config.yaml
d_mlp: 448
activation: "geglu"
positions: "rope"
attn_scale: 0.125
tie_embeddings: false
parallel_block: true
init: "normal"
init_std_down: 0.0772
batch_tokens: 32768
doc_mask: true
Each number is 500 + 50 x the weight over its row's rms, rounded and kept within 0 to 999. Layers, rows and columns count from 0. Numbers have three digits each. The size before them is the row's rms in percent of the matrix's.

# layer 6 MLP up, 448x160, rms 0.0739, rows 0-410, columns 32-63
107:522555520556516461545526508561482499475532396504475446514452521402524516521476530468523373546587
108:574579535529465460501496447526473453456387491538544521457517578507492454590530392535469539428556
098:421482572443452555509598386534548514575446415551605513452462593517485536505468490510452416568565
107:431440554500475552448536447555496602554445410536436447468540519408554537415452408502493509483558
106:499442461488593497481426559431552492535521520492503510502405495546469464423522464444471452572543
091:597500429474542427542483510435423548481615454532515449486487561524501475565522551499479461467536
093:454580501543477486529557487590541544536506529548575475450486437537507550555460564589571485546452
096:450468578480459433483474396483441462521519507464481437362522572480507455447460462528544628428446
105:487490528467598406453495516537538530588488480483491497485497465397478555527473559530557482494556
105:516484494449447515468514434476527543481441559602577518484430548449501534585481583606523552534516
069:424483488518602514503513402514538448462509603429461479417598456502469503449430498472512569451464
098:484567517506575557531449382553457407568488545530602453554519452500470517493563561484477534445414
106:461510581529581445461493440477565429551495533546449618499496435585482482539558469499525412569519
098:483467501567407468468547471512531469524491450510539520537448493471575505459495627479558560444398
100:568514496516446487486477519600469443556448499444438427469523505532445504522445558487499434512539
085:465534494420439545399563507545448532510419492585480588489452531574500479428464429503582544463416
095:516461508486533517517511420504556455453421567413430416495495518542498460572412443567479474483481
111:488436547577570553536522423457596544443556533481506457389497530542470579500521539505590356441389
097:463468440519570508598464434426512474478516498493499490475470589515578469552511475544432533557510
098:523444450483528503519458498401545529394497457541570567472542505430459528514443539565570525538551
098:516507463437534552506417435462537519458474478467401503453428383546481455465508572517529607491518
100:495485543454499533482538361449433459546471507392466522563529562482525470412509508459557576512487
109:664469474502432514499434501544578450502559514547519567539472554482501517530498388533510539564500
101:439449500609506502488524465570553564506450463475434517444474529492442483503507453481517503477456
105:413532513540496381405523400459518495479573453453560489543512517531498441512531430509399494535399
106:451464484573527498527478511447456526512456541467452479560613593610562547467478552542517498495533
104:556469467478475486452447478404428465503502471458506540526404569558516480565535501480494512505474
103:533489435403446490485527517386504594491540487505462536448671428470459474451461495443558479467476
103:619540507561640431432501506620510475556465457512530487531581522444452524512480486513385509499434
096:554519520408547468435460561519468529520533518515525519445525519474574518499388549509442479560537
095:542512549434447460497519483472490474455552568380562526433437475542486484509517522568500543486473
093:510514555460515471436587512557547544519588483520435500536531488452472487493480478508605506624560
110:442601478496465576521465546439498440597473473509502583582487501507522520496522464444507500319491
080:465516546440566532495564474424493476502485548515432477534473489601581426470427502447537532495567
104:563470532545406461520470515461545526537482443517535494480510552390478450465443421472526447517413
091:490509518462470511519544451511544546577530507469573480495410481505525482483483609463482467477466
101:433583536531541504488532420482495544511499467542598515437401482526455352501446448489547566552540
105:446566564474458505465506502550529526552498542547492453478472502417524581487498542684455495591464
103:518479447448481484512524499488427403527540570495487479495510475558493545424453555449521438373428
103:562553534580421513503450485471478459546475424528490491497595483483448531529565451540530474501576
102:553513409558608520426491553446546495503454589521508441577520511473515442458554489441475505533468
097:489423492430482413602502437556502452533615507472426440518507537363500519529502440520412521484507
009:538398532508592457480473518482507437562440566531577449573499523549580485500421354562554487472400
102:561510553520476456504502486460533473503574496456592401573492549461463543480399427537484517490462
102:445462400528514527471495473541470511485519626472476508583466502499538536509542394509478512539443
087:453496488482522440529546416490501505524501473512460461565576565485516488514518542520528555591502
096:427411507416446496444433459452541526459468428458449449541543530602526637472597512446456459499490
097:504446377470557548440540503521567516526577477517512460472433315445509522470496482489420526548548
097:532515511477483489490522566427417467527474484520519558440566454512659575470452491538496458470471
115:545442525395415554517503501447552480531514637584463455624562480552493457497436574554471539519515
100:504519444519462580468430526355516545543453475578472546642430566547445558545463585433429532437431
036:565528468459405471369623486558544480568476550530483446457520532457478525422573450433418576520451
107:457575479579444535444366520543498526482484522551496397526545451501511532443538537420444445505541
097:520558442412505413467488517540541565526414520496467445435513510495514550431414407463535510595473
108:424480401551551493492581508538515489540478477507505463464532475564456459547405558400579552445437
097:558473429482472463601455386489531489494477443482537613581501478457463546599514424452435535501477
099:508490551605491505453569509559556517463492353445508525487369518423425530466489450531575390492543
100:496436464511466498448466520530480421488443475558459527383443525529544527468451507520474516496522
093:470479434587428464483454545506417450499536488532435521410608523399524563485486542568525529484584
097:409462419546609407557549539502468535573520461528536523521563516426535514462450445426505504552601
110:444532537488530528587543491498539390439527488452444460562498443503527533543513626516469523540472
105:417518494534444480563528541577412427514565534507404525538483573462455532398457429516559427477488
104:435501519488533522492521461527399532459640484495428425524392519530499613542544485483537484476487
098:663410549571528508558523459421433505401498539416562579533486482626520478468452429442552513548519
129:519446474481399393432493547478516526570445490580466526563421459462563477431533468581488496531522
104:399600485398356522505520590599500513460477494470412537535479466542475558484445458532570529499479
003:486479457567532519443443394542530417582512526462487542557509519507524496586505505400484567458373
101:505525490493533481533438562470397540545457511538462503537489599564454563459520567412373424463568
092:516529494516433334470500577535497475481549555469557449529627435460484565422435517432566560488461
098:599547440563475463484592482396552536469660444433463590534441550542481495413571448500528523501544
103:477512599332457532608396545449440519525463532547501504481499576505502504471475396513534505494538
101:467539475532411398495482572516563503510518584484476518515502463513477536542537503466434486551483
097:543573519496510560385485439468483558463464576549483584484480508520519525401498525491563404522448
106:453528495523456460570481474518547526431431582493499479477527502409512537451477482536433568424456
099:575411502462516450485408469503441483549505408522417476454468484609436531452479613535464616558413
092:569542521530506512571586473499515474537497554502465548524438422501587468545395563489579497425475
131:490466465517532438452527564436511567538428500642442516562489529422479512472537477586493502627489
094:549481442514482510511483546503588472424441484518578601402463537575510500394498458513492562484558
095:593519496527516532520543461497512543564472430478527579577465422536445423494538464518491620444543
107:540531480411505455662482484612507448581532480556524530423447522571489493462557440503419540501455
103:427496498480541501548551523501599534468514559496537453524483556558528557533509480485571556473579
051:491532573560470538539433499457477487537476466523518509572456508545522493518576531417569528502390
106:494511525534567575543470469448523486528552467592480391542540359470489564472466557460460541530570
113:395499424470445501546522423479434552529497487473604532503389595498537557446553542473473519456531
100:469528442556541468575498521443625502455514460414497531518512491458595465423534460478523627504464
103:474530526506558557524521450549430478516504446549498488472503572505467457476427421441530477522472
102:448458560595565468528591537503465604475414587509480429500586387539501534501538504577424550492523
105:454489503477433472420398458499481462478506436482538440541524430564424445512539509458470433501504
085:551497485575404554580546526492455506473638433437445509516441447497405509468498397543443563535483
103:512491533463525435507514525519519502430558575507500429485504485526501525513489531504505507501462
094:522540501618509503408456609593569379498523557551529523492468505400516515442538545542508523428485
100:485481572553548456508488497534491487526499473473415460480635422559442527539506511537566470518467
107:459489589526570550495527458459544606480550402549442428580455551437428537527534456470467512473450
099:467493469461563419447547544408524563460391464480500500516557567498478517462527518592446567369517
095:547436492492502493476487549551518438590670572448520454580522563534509485564514461492521465578429
100:522375520577452453455447397541508535630452564474574520549530530461424601534438506541485510580462
106:534533531598515505594480436487473499548525531535581515542585474546554511585441490567483528485389
101:464607561495508577508531516470526500461488469518510446424520521516553485471458555438516439556514
092:481429539541498529486512547556461509386523471483501433515442423502568463453509476475463442600501
101:556506507604507446527448457515478490480478473544426510537421509534510441604467436469553425535565
088:535567497510457524519457340492493519588506463550582445555506466572513560568505562515521561467536
096:440547506527403555439471463494487498558572550460482589512435477466426509606529433549475528432593
092:539432490408495404439427542548496486532501494547477574485528450526407432440423400560507424634562
103:482417447430530525549456565499552474444473440549391454514498538493572470490501510471541510434510
103:584405523539405537461529525532564493493394419547542463544488448535474483626462557437485509582460
102:502447449444487467587542377643501554527483539564521501568499410494501432485491398530440463522484
102:459630475534570555535592544492506534504426535544462492541540494491534521483547493472490605623483
097:608437507563580506505518453466526629510551485494488470451453476417477511547531450446508534520472
100:531444634408457431498554471435501427531432494497434576422476435536453497507475478515462540492486
107:491600570579547457432517566527508467507468534480552502496423447455552467521496507520550509496579
114:550644599516487428502469505587496522574517452478504452532497525434448486482491426542488488475508
103:512610456452566570466507379485568409532515524552480571486491411411515486528492527576472432507507
106:466578498468498548467410456520530470590408415526448445434541546459475408502536561482525426488541
099:465512514527542534528454461553447441436583490526513528491552594525612466522443548459452454474477
102:534487514375488530472506527446470518579485522500399410512502532462469515564421509497510473538481
102:485525457477528497530395533482581481506438420563496409507652399456481497525457447358549512531518
091:529478556484498445473493545509485555483479539521506466549505560557492550494542533546476508493441
093:547499467488501511532415519580484441505514480623496496529549538480469492535427485481526562498429
090:477559476532496549499532487576480434460521515482509466514538485545466539599479577456500484592580
092:545521380547494514509446499482538560497473489486469542488507519501490485483487453567469588504478
095:491469403571497537597492527499501481552441490494532539537381513436552468464415460501561587450585
093:461523462461506556508467468566471509516565582501372427502360443485440416481529559507487524492515
106:391419366544501549513470468502515539505482433498499521499424553536525453526482450492554527468451
106:511511517490529553552498521448493511516544455443461596557545456521582523567582532542427414527434
098:561499517516617467525471561528490466503480541419406456586448484506480474517425502463573413550464
098:467537592562564511550494656454508513432476515496510482459505480510493460523491463557529457632457
101:458419573572510514578580410397498529567580447481444518562592534475546470469345436487498444428533
108:479440574555451533440343527464462369479534507469530515526523490521399389510493610464574507439480
105:573418498476521537552511537499470540438475518522511412504589450526439432501496504567597432512503
109:515548507541388538536445443470557519473430565532439496436475555485441414495495573621539540508567
095:624567476488495494576496494525533488411549476573465441556571544520597507511502433454466554525419
104:505526560561424547417504537511452457532495440488537562546540490545477520565511536616466482477592
085:444451530482513582419460539565508493458482635571552546585399533515498619488453425507466494532453
103:491432494527595431550472447569506554453486434463459450484532531479490535587468512486530489423415
086:573561564526629512551436473537567410468480611496506589472435472467513469485490536507566447486454
102:568516545499451521470476484474558545496548432452397530521460496483539472473534449481514480539472
110:538447500574474491488462480534554502537449575417468519451574494569481410514529542418492414414515
063:546485500536538522553456489540483462453533575546474523448503539475598498505447545433501510465402
095:505421497565445633521479509534419503530462487456403534584543335534460479505423507493525470506507
101:542488471415479575535468485509461444483556473500469423596578600495515405567476479462497539488512
101:482435460586557438438491476496458521604530585497476515535526451494451510565464455503546553565553
104:488471437465555448400576623495467508567501565499584480502559475494497418487524467530454483417579
098:519395533541538595419414531553550492436549505456488514537489536492497517533492516540492439454541
110:429486479441552403421548489555535492533503494524402545450487495481470474554471560509439512552490
102:420457575474536571505512535491534517409421453480505515466560462459494504520459437467521454610440
122:589615489546403536540520560529470478493519457476511602524516475581449463464501494411562484455541
098:607440453509542483495469475445518445617485449554491475502431544487492490515542471375423565460632
100:484646500563435481466473416450508447520481471506556545440551588544469404451523423484405506492536
089:547449597500514497548454563497604429552510508447506458475525480486533494451501511459525494452451
103:572590516546394526542564512436425523533534457438482546509437483495571480445495503545439449477534
109:530465501499569471599516474486491465520563538495573392518512407508537499491459474413467466462442
101:408475567505507415570513430449487463478466473479536449499489556422477458470508490524508521461473
111:517558493472448487429499496488555541483412520465534585444507554489541532560478458509477522449513
097:512475518433570424423512434649521550492470516577557544476474436492530551475531473498442430468567
085:442528438486573499479558543518429496528577449573408576386544535590454531508480554572509524535430
101:420477575501499568456463519515483423542495467507490536503559495557510428516458523480532518430484
101:422465593432567551525539524545414490463502513553515480551448476439522448496475471520427537484469
117:470539617452486471426495456497530476445455470484422523509520543528604466537552480550452521519523
104:500531491487478453529421416478574521495496500437519480506519522458534529638503459461465527538381
095:542480501502450478510493440491524489481473485548468534590553479491468517480512540434532490461546
118:520514405504488428532506554504563474497489556474460466441401509496618463513558443498533525467554
105:570529497550470436475516554571490541522520509547554481559593544468454538406518503412474451461437
096:529446487604400543445495497341390521510582433516471536469587475517520530513509443446460453480491
097:486548584432481518550443506547466497454614506481377535505533556497486550493536423495566388435555
101:554449499453393486490451416446443497517469522487574473559520461419513536500527591545410519591584
102:501502514447541535544473520421568517482608501518508534525532578501463514520493469516497528476437
098:472492463546510458491510569448492509550455461422519472562527517530504439501476506455467414479503
101:484575582464455587443512570539557438499449553407429414485461519529464500371515547556507557541505
102:503482588468430529520515582507477444451435513589480476592388424514410545527596446498474535539433
110:467557577375542473522522489517603511500556502589563498471473432533504596507517492555464514461540
083:427523558508413494512507571523521378409531517585534510502522523513464523511539551591478527543478
094:568468500507489439551542505439467445523526485564419516436419459441501521491442438556491510525508
108:605427378517560500510548428561527510497511528548558526473503543540430490551535476411473509521540
104:506457509445471569499475464505450517467495390535506451484473486453565459532490526530537440445475
106:512451422441540439476487485583454516491494611469433482514481385480427519513483538488487499493388
104:512510401480510542442476455401502496611474510517474445519490545487515464484507491544493464480452
093:486515580497492520443548477450430484529343566486479519532525487459492536579578488578517492589503
111:500577528520471522489508431460499428487518517479502556577450545571513553434545586489551484477573
099:485533518441522490550535525513533490574427461499553514550481517499512504478468422455512493523563
102:426476479401552511499542588566444546404503493519453397558486448477428428497512519518515489508509
097:494451476441513496579482478437518583422481539478582495527482567567456466496463486531517520432543
097:482475500521583456564541520500481504435575451486566525437462524499544451530542445509478457436535
111:538569569441481530502568484521572468451458445543508478491555454463497587513447489490561442519480
105:596502423640523602569500513420638447480504460472533452485559440480501531537507514468556545524467
108:514425526551495519479475416535426530482553507550416526522491501483618474488416539518445482589460
096:528609449475561431585466400509560475462475481484544565466487486543475621516468575510446543450438
073:496506500541533552479522424563464453524465612445523614504543583550494376503489481465511520513457
096:562561462452477487517431484487497462485440455557441453405414458491496533440391461434558527433374
113:488569527531490528411510447469472601409500523450448445512492566529490510450583511525499505410579
094:484530562397529455481484520541505484509441497427536493478505492414548562483601482554486487536512
079:497495452511533489523476506478559608465545427553496476481512521417524572539571495517498465598529
008:452575471462557484573547506509537525473549462524504496486581554464478568442529520494511534381503
107:532536496441568476532509613525601447561511519447478562535532487528566485484492472423519427543515
115:486436522563625580524473499466508473475374546545530576435583490494478428518585464474481491453529
096:487516567443550539478392553495478520469551551502548538505529490511531489541484490484560484485490
099:496527500582374483463485501495396457499420524456483520492467376478472449572542460523383467450480
101:457548465418444547508516488487496407515425514470470525694456502454529443503458560466496617550559
102:621456559537528546406427496573460489471586512513557428528453446465503465498603599471453529438592
106:500623527500485448488466477500479501534512469446498540471466414454558457498530581516485473365494
117:557527510596509505517439475512523516566614509465562350504500574541540471455523510618520441469550
092:382518500439388501558602534494577490575461468509563566423574456493435543517500436511481525492597
107:542425525508568476516454548454519488574489473579548556487529456590475455437496504555552470518502
105:614550461496486468574525424405496526517558469485512483624526520512549518445555460521403579533496
097:483493482465553408585594491380500406528434487570496505460556535457528530509474459547438520544484
108:573418521500442554502584537514540370500507473520550494521591606490552489558481558478445536501499
105:470453537398528420483597567567595562507491495460483501502500568540505496467574416582460486598528
105:522460513445470467407571502558520539505583442427567505477461556488557490436457431441433555518598
099:539561460382480458499491466502574528414486422487519447515493379504503470424440528485453483464455
107:498476475477519529507434508463475426382431544509446506529553396544460462590519433493492483483483
106:593537533444589502515429544513529430612441501533557590646493565528524501506428638522475580515516
101:430509508593469512535535440570557527585477438571537493389528547497507517469561472565551489502446
097:441482470509573521450477492535559345470492490511410435454415551512450482507545481504520493607506
096:483494506500510525388483539481466403493447544543473483551491562494483493529472507611536432466455
099:499485509609460470494439540576454476493558410473516576534463525531415509507455439524504484432469
094:484489356502424504442493389600487461537444626515463437529547503441486426587526535550496466482531
096:506483514516435482572513411458469478493557448471536545523446476480552493424524517520564350501536
100:527494558585466418414433492484511563460538480516584494547588480492562505480504490518510530554478
101:519490507608456480529533418530569396457511429529499474444543458517572404558512445459419493429460
090:575442469449405378528556430547591463583488506523558559523462444420476532456506552442471403524485
104:523499551441482378437478462516446402561534550555459505567543461480491481384505598499620481393540
098:409458515520393497453549538536570470521484595472493445530476452522577604568517553538483441463479
108:516525524430493587451519475500536525485484497453431473454482578483569530507485563564543462625510
077:488451492437351490492463382418523497537512500604565586511482519547493529469473515473391452560566
101:422523481521412464543391494368520566544485490475446522434461506462423524470421428538533497408426
109:413489427535424395525486436546531471530487460492522479453514524525511494522492525456440479456538
096:529466532415503468560586475526437449471496549420515494483488531504482419558490478498524437460513
100:474500452575533417400503463447514548493562510451475608514546457436530495450456394517501526532421
113:556579584510496491472544496505622481493455451543492485528513464497541455458552478464452471429512
097:462479515481538396480465467474557603455438629565522480448512477480444464496563487566525474422519
102:453483476521566508487492494509523548503521535375369594475466472486401537467454471493521433510559
100:531420475459492469463457469467414517417467531488494441520402475482495433532516438524594505421435
101:413501403510534580478442506591519577553465558440592465552481518467565487511430513528463472461507
123:488474516445474477423418472429504487500559455577502521455480487537519518582517383405551516459574
083:442491485510387470471539453557567508467393572440527466483496482506540471523529472519495530557575
098:477479501496562397528513560576531482487514449516539502491492503500546484527591440479512524526309
093:455542393538517516531442508570540455521403510392451480395522507488502530566523560536500416497502
102:599495554403454510525467485456565467559468532420498477518527462571563509517572534456440493535501
100:484385475569493597529542487443524501475505535519443524532542590433503439461467554574383503458409
103:500605434504478473514516422484405545603526557504601500519448562520568497448485501457432540545513
104:483522515566343559489498499481538505498458479498471537437557457491560536452512516485542623531510
037:538434470488429477551472506506506434546578326453490447536524544502517476602535488420467396429489
107:458486475529542504500540501539495523557442452539484509464479478522516513585517483501471364552493
100:476511553475501498478441506435531484589474498568493448573500469454521445466493621525589519438463
091:477436475442533449568518563493613546497501564484470465473483548482432546596423483410432491532477
098:493462463527537503524489415407525609316460475476577515485542499523490424548531536441418476498437
107:473429462584557540384498473441391455500482568511467523569554575497486521431476446495543531509493
087:500557524508514445472559400418499476483457558456441575438600352475470418493548534409505505483497
097:515531512567479551463449555504494554525435482602473578500461528550464431529478565475451491501469
102:503452556534513609409564485447538497555530510547508479479505500511516546511497520454473466550493
086:487506592450564523470533530510492496416544542517553538576455584544544497524565435519523460442522
107:497477351532395478430459502482574574495453455460479532505457494554482469577479436495551454521515
106:426541432409377457421595530415526514530440553475545491483609463505484477490492546506478506504574
106:447530487428472521523500513521507566533508598489441570536542580491433546384480435457526555555568
106:558523599452491477539573490516476454469413511522476491485519479454557476413491533555537503448548
104:498635584438509412385611459533426450516439581618448491525485538498590511562524459443524432423524
017:538433508487407542566421533461451565495480550508494489436465587449454500533463373532456453534521
112:559484468471468548566570477470434460485504482566593510510450436451553448500542503444578583525599
007:497558471490441506531479568455481554484527481503466534358420540561444535508535469470444455572489
075:445502496559555448509577495541501400477573498448431499493493498488419496574498535525477513523551
091:372546496420527499486501531465422537567507505483531563571479544489526480512552450553482466573555
100:555453566446389575477522560440508447466450519456432504508607535542496504445523408506452625490520
102:462556409529489512532598499458513551428510531449530556481564553457443535553532502523523499552436
094:481549518453459505465540432490474466485518551448501595475536601559422493551441399568426506423580
100:509553434483502503526513451566569435521449487556505384553509536426422509574484539493445584422484
094:533537503481513520535543479482537514562473549508510460444599454500533548485522538509442521435493
097:499496578555438436497483460547418465526489414452567499489545480585511452486501421449451503401521
092:444503399485500555516460512506472493512546565557512468571581429434466624408457489446519498523464
087:516517557516493474538547445439546460511521431552454538461459454462553530442502445589493616443522
106:549540469421539419506504527463538480542567409564457525435504491481523440457414461502500563489415
109:535544476525497524506575501560522480508546574507566456474550545522613508448516500487581462512514
095:514515381456553490535539464551499434462535461563561547496537452531571465609571563448415560466592
084:518431479420497561535479510436588564528445574518516479534508520539581525532529531548473523445526
108:408526548528504468430492458415415451429452587552512550536529498532541540472523527461495546542471
120:462433545585491411446506572483533442492427452521488504488479543479498572484512499518519452550490
098:494458432414498567533606525568588523540394532465546390567555533550547451615488522424387444482551
102:456383539441534527561509427475503484481445438482412564530475612509500420463510510435504530493516
113:496614561540505351477512523466434504486474546491549499469517494616449546425479437419497465495510
102:463558529519495484420476509501565505542527528532508502503498495470541476465508519483521510468494
109:449481508445451431543492504513521432503492528579543488438560563485492450438427518507609529558560
114:437511453504456524536509469461490535513470509514522543459485510544511593560458514486478448499510
094:448486551464461458459563411520501516484514552569535511569573495415486469489466483488456600493499
101:541526463618544462490508477582518483518509497529461511644475513492531473498520520462434510467496
091:460534469502493500572534508493515575539552434457455512555434491467475375506486513524600524539519
099:514505459497521463486458453529592522467501345583492507504557603545580504479513458523487460456514
095:502435522477449455477557465534502459517482432536501485510519481444498538573521427475499355469405
097:524560509527538579534438560554560503569451413456465407488407496466488514461543581400441511515508
096:447478582512525563382531435519490517489548523522507491544458442522498523571529582479514452522488
116:500501486480571487570561494568536486421573447402402483511510486564480494445560460442465452446546
101:475561534480479519439511469444421501434538435515512514494564533506482600577435558481455457524353
098:478508486491415420506528554558453442536530513518561469552517528535506428514508458437485393506483
103:456458544455511512533549485566532586556530442447554513488432460438494595494499496537444601485551
098:481496475538509465507504507486406559444510413532555436517512536501565539492485502429454458508529
102:444523504517523492524519445514550522450490395523433635478615600449546556452479518406557602406480
097:415601560491504520510557488570458502404585451459491480482469451485566452443525499482492496412470
109:496621467475526503512463487510435505511554493454404542445514481529476531535573474496455584474515
097:544460674580442427532532530477539507515509455484519461502433561493435582485532438454441559485547
107:538524590531504546476447553548510450565483493568385464533422507547497551503526456550490462474464
103:573498491506428481502417490509446503540580455543477502514567449467433500515527410515511582543571
092:526553465517537474470402547461492456485539450488576527490580589480413526510551463490491513452458
109:494479464506507471522524658466525582509501571509516424495447480498480536425530493508461543540500
081:440461567487492507460489506520553533573557491528577507452524609465621457418458462470470511479413
098:500470501550441458533481468526492518516513541523451441414516371455530520622463459468408457500508
104:388518436500458473519559523503423524428468545485432550560461511525454440539409487560465542511498
129:535507521550545540558540391520451474503528498371546486425538580491557531538503523409540444485496
104:599462457457611503606464591525508491527550413502554478396495517538452494528456384456511481548500
102:532501462466494515429572487430507522547458535405523470413503528495456550565385515604546486561516
105:483509588443487439555542446526540561465521583460522558420441558566461484396568455474570568488543
114:516567479648418504471482561483547497581519497504546515441497524440545465506561513518533442555535
101:580555522500535472515559435501473559627544448507512433515459480532507513520526521565513467395544
097:489426458543380465566472608503451535443561436380462534525528585493414502506475521497480549495453
104:541490541475496535522565454488477537520452544513533514625618482388494450532500416519540505440606
110:523468432490486608549483581438607469570506583567399563546460466555491459507476542512495480450486
095:456473433558520528494492480547532504567491541526549398522555535414541503537560539425437508525427
100:499518491485611549557528456436555524464489504464514431513462447409409525521497476497487375464524
108:515494544536474511507538511393489572535392516518517413511553540448584472449459478495558544602507
097:582407459528535477527507431499532467482495478465600467415509595485548449444483408431521510418533
098:540579461501421444433431414350596577542510496623522483489442487491547525572464585466519491454525
094:497523476462494515556551465607641463553531601538506534464544461584474497503527587501487439490479
098:448524529499499491524544519526477531490455531493572471534458523465498471526526461521473422396549
099:516422414561483565550504525497577561516469558544520516486459436465585482467555501563476502460502
120:558487544441525482566566507461546538454596499588454548452537449509524604467553546497551546605506
005:402542592507500532559528534516458505517488482627504495504560536464539480505463460550501553310483
112:489503464484499472544528543530564523452379526419499518504482447521559522514454495465537525495525
102:542447447523520560433524464508553581402512606511492513545480507416547583494473445416451505430463
109:513475577555446601400538453535466568520535531543503494580491457495467515509458508534548478630534
092:487504503516537472462515498425657451597558490475545465560558492597537542476486503442456537538497
101:520450371593443546583593481409439515460545464533502557576570487448493455464534466597412555455461
118:474418567425465492605516441430462489538456405578574566476511555540438455505422553469528569556523
118:449565499557479506543496498501540506497489442500580511541569464588611412448441472515599367561418
091:432543467435534455538548551559440422484450474439554506535577492428555392458506464520462568571450
101:513601485571534582520550656504511527538493510381410493520526539495517431525470534487578501526444
099:464546464437478462494591540590547410380480440436517458497517536485485480611520502530544517536439
108:522445634463400547480587469517508523537451440414486484446538460489471534451513467432489518586438
092:494448454476560452576553461499507560470413556486498517596496519490444482435525401453562499519430
117:554486550533547453543530508598527541440437385531542454502640507567464535432447471517462575472489
104:470441510494440485427515421522503461516415525574421457410459520495548467545476583546515442577490
104:469534591499487527512461544521486454468462555509521471434515565434466490508571562486547507525461
103:446459588498522529437444498512534413515516476485428497474454407544547468547413493449535449522549
117:484504497478564508533552480582544455467521514374459447640522577453468527482608537426499439453458
096:553476577478466445509492466460434559444523418545465545507533538538573627500545424528491506548526
108:428535437551506552560465575540555488503444469529504376469460523564515472597506463520462487501549
091:411532552534527475479509447503496585523557534511426546563505576531440526605556477551517454593464
125:621466562499461460482495612477476599493505475612456481523439542479550514507563487492427534565558
097:533508558538494437498491461393558430486417593476518550494506521539554507544450455434520514508492
106:520592538539544593561496513505452544466509435486523457512496469521507528479496495403464456386369
099:476480514419384486562437430525563535461533540566412556412543499474510471490525573560514530525462
105:498518529432521481512529418604510451507464517485486499557433497538448524454555485426428539502423
090:455472510470452510518585525465473371505516579550508477440369539513545452552497391401518510459536
103:556459476480516471517503440572452435599518383557440518469487486546531421504415475510514588485508
008:476512490560498530548541557540446471427479630470606420502525545446472465522493481464489536553610
091:497452469491473493470513547462518521435498509540474534416566512486580496500452534453495478545497
094:414487506442540421479520571417488523464514553572476488499466459515423517530581476420344518559502
102:498365455571486579485453530552598515440516612549471462491483559438501433531508558505485547510435
097:501536493399470430494475470371489465446477505478482530540460465516446411515482468477416515498489
115:537455501403451522596507504482397463488534404514482454517490478506514574416559504427467560587470
094:428484397472562486520575458458458483500537451465515519487481413489479512508511532500428511423554
066:505415401528500517473387518493528548526493419536452593494439576514500511570555455521598492527411
097:458502469533558506487451425487459513443497408468441460475428464592442479523566412533453550394530
109:520563522542481608599623503519452472492516498587521484513480566367514489543469458420514474522462
111:463413447420444464481539421495470467516540564513522430455532560395541489502452514419490418469520
105:631475493463577491519555448504430524499504508548566507470423497485415542460452498438521598502549
098:516457556457479502494544465482532458496475500541434500558360482524558507437485575528507465522477
099:493495451447478542507477462570557406504456511504578449588551499485417486581433462557546534596527
101:515493556483612547500514626444548464458516443475481504464509451548501440519485512522480422564473
105:512531558515463489472537483562485462444562497453466516551518440490492486441494570463466569407480
110:409459571468537419410490484480501558466461435475494472495535442510538547437512514405497422485453
111:471506526522597432470527573470469419505571453470505564512485551517464386536460497465529521451458
107:496511392420451405458541504477524500555452422453442485450555468597548548455462531523497458434502
108:473543470459444581425543444570474538471490539530443551564588475533509490607475508539510483449463
101:517595493417506515466535534469517467572558482456586433499528450512417435488507569482547527547481
106:481574494444516511487527542449476581485524492506497448480451480507520495517537404609676522486502
101:449536444416543591490493476511572468564490414399527471557419507503567568550505502506467465488453
104:484443515527462540677492571510536517413574478473428526472532543559488452451451450454509496507511
120:521441504509402438490536551510498491491519479582448537488561460465487567545511482609496457567575
104:565522580455496487437451487498491565482526428553468528481499512449417496419459460476553481386595
106:394422471511465526503497494519460423476515511529484550581504566509467531503548462488472540555555
104:511535600628422474543508538499503470500534429512545460533476560426507487460461476520631521625484
099:490505515435558497590566548471478513495467441560525461519470499520498524449502494437538475537566
099:482551428415551532582500409556461496452487529458552426533452431456419502504509584549536609468535
111:503469549567495510541516426483515496464506581522531517531396530474506432492521382435504523520508
099:443521419474526421491468458505517417513382444402528465588496410389547569445508503517459502507576
112:474539451491521542563607431489534526526524581467572413519478532468433547581370417494495456615513
095:392555526539499433437440546498559513511451455494456553405470480511470526533478518480487492520432
093:425512496526514444423542553484604463519560486583497560517463546512461578481514425438435448518545
099:534608475520540484412438588490475438504468571444516523584524571497487501536504475505508498477513
097:451459550570501519439534487372471492464461509492566560410506507447487461521513493430469565537415
110:500500524570484512556465577429535561488443509535397507594459400544475583457429486471528517548471
111:369559504439498467533389565536501487533416547462498509523550473550467525501440511509403523510520
102:454516493496576479518490505508536512497452501457581455577535476393519576567514535495555542509542
091:615479444527466509495389497485566431539429566551478419503419466544494493447491507456515459429418
105:492429534441560548517559499433549463541465492469497529538551519420568547470541530515536565489474
097:539511529463521471554576512475541455523509487573467418520559450430570456433479492489499411557533
069:456509543444465555609520476458443583513527578420526559498528507542540401572585458498465459498553
093:464548485567440438518596530464507579457581521512570477450413428521502499505433500496556479585522
116:509631521496494555539454428529437496508577531551413511423417482494428481513413479422542464462505
111:542413484595469466505548490534538443480527557588509474547521489486528535446492496520553538500522
019:482585490529436429501491539594408578494539447477522475477462483547450608532553531457543525541513
089:451581510457501521456442544527420519409476541451521553443434520547547568482497557576401479497549
096:505557553600589537510425459464446489457457524491573537507436475555552471498561486556473475528448
018:525541444506493469537455478505532510460465474450618567458466515479460495497624437591455566534439
103:463466481462461531566531547423554462488398512448556473521512574448527456540437514487515484456460
092:471562560520571419499572579524457479519563516443466432480535453549498506560458460545464551535497
106:443482484497502438478598491540493553474450437538400560494542528473554516502535475447549454521405
093:503440375474515579511528513538484512512585502535425495509576562529496472555551502531542491535525
106:390528430453600491531522486547555496446493425581542525428451512508500523522490504567483443539529
111:505510583493496492372597533408504474412474650550563568573474535432482460542498392463534514486487
097:562571449481542572478441483546535490515431511497535404565480520493439547560583431565547525480500
088:551595557484561461483485408488507471521532442543573601525412485544566445552492460514554460490524
099:523511489484471421447533435627525512493529451516449410570469479450447481488557579516608420528526
101:528421552491527599476542503493554501488520533499525503560457536527503518553527597436523524543493
099:518556475527434529501542506464506534493531535492559503603463575480517622548518482389484550587484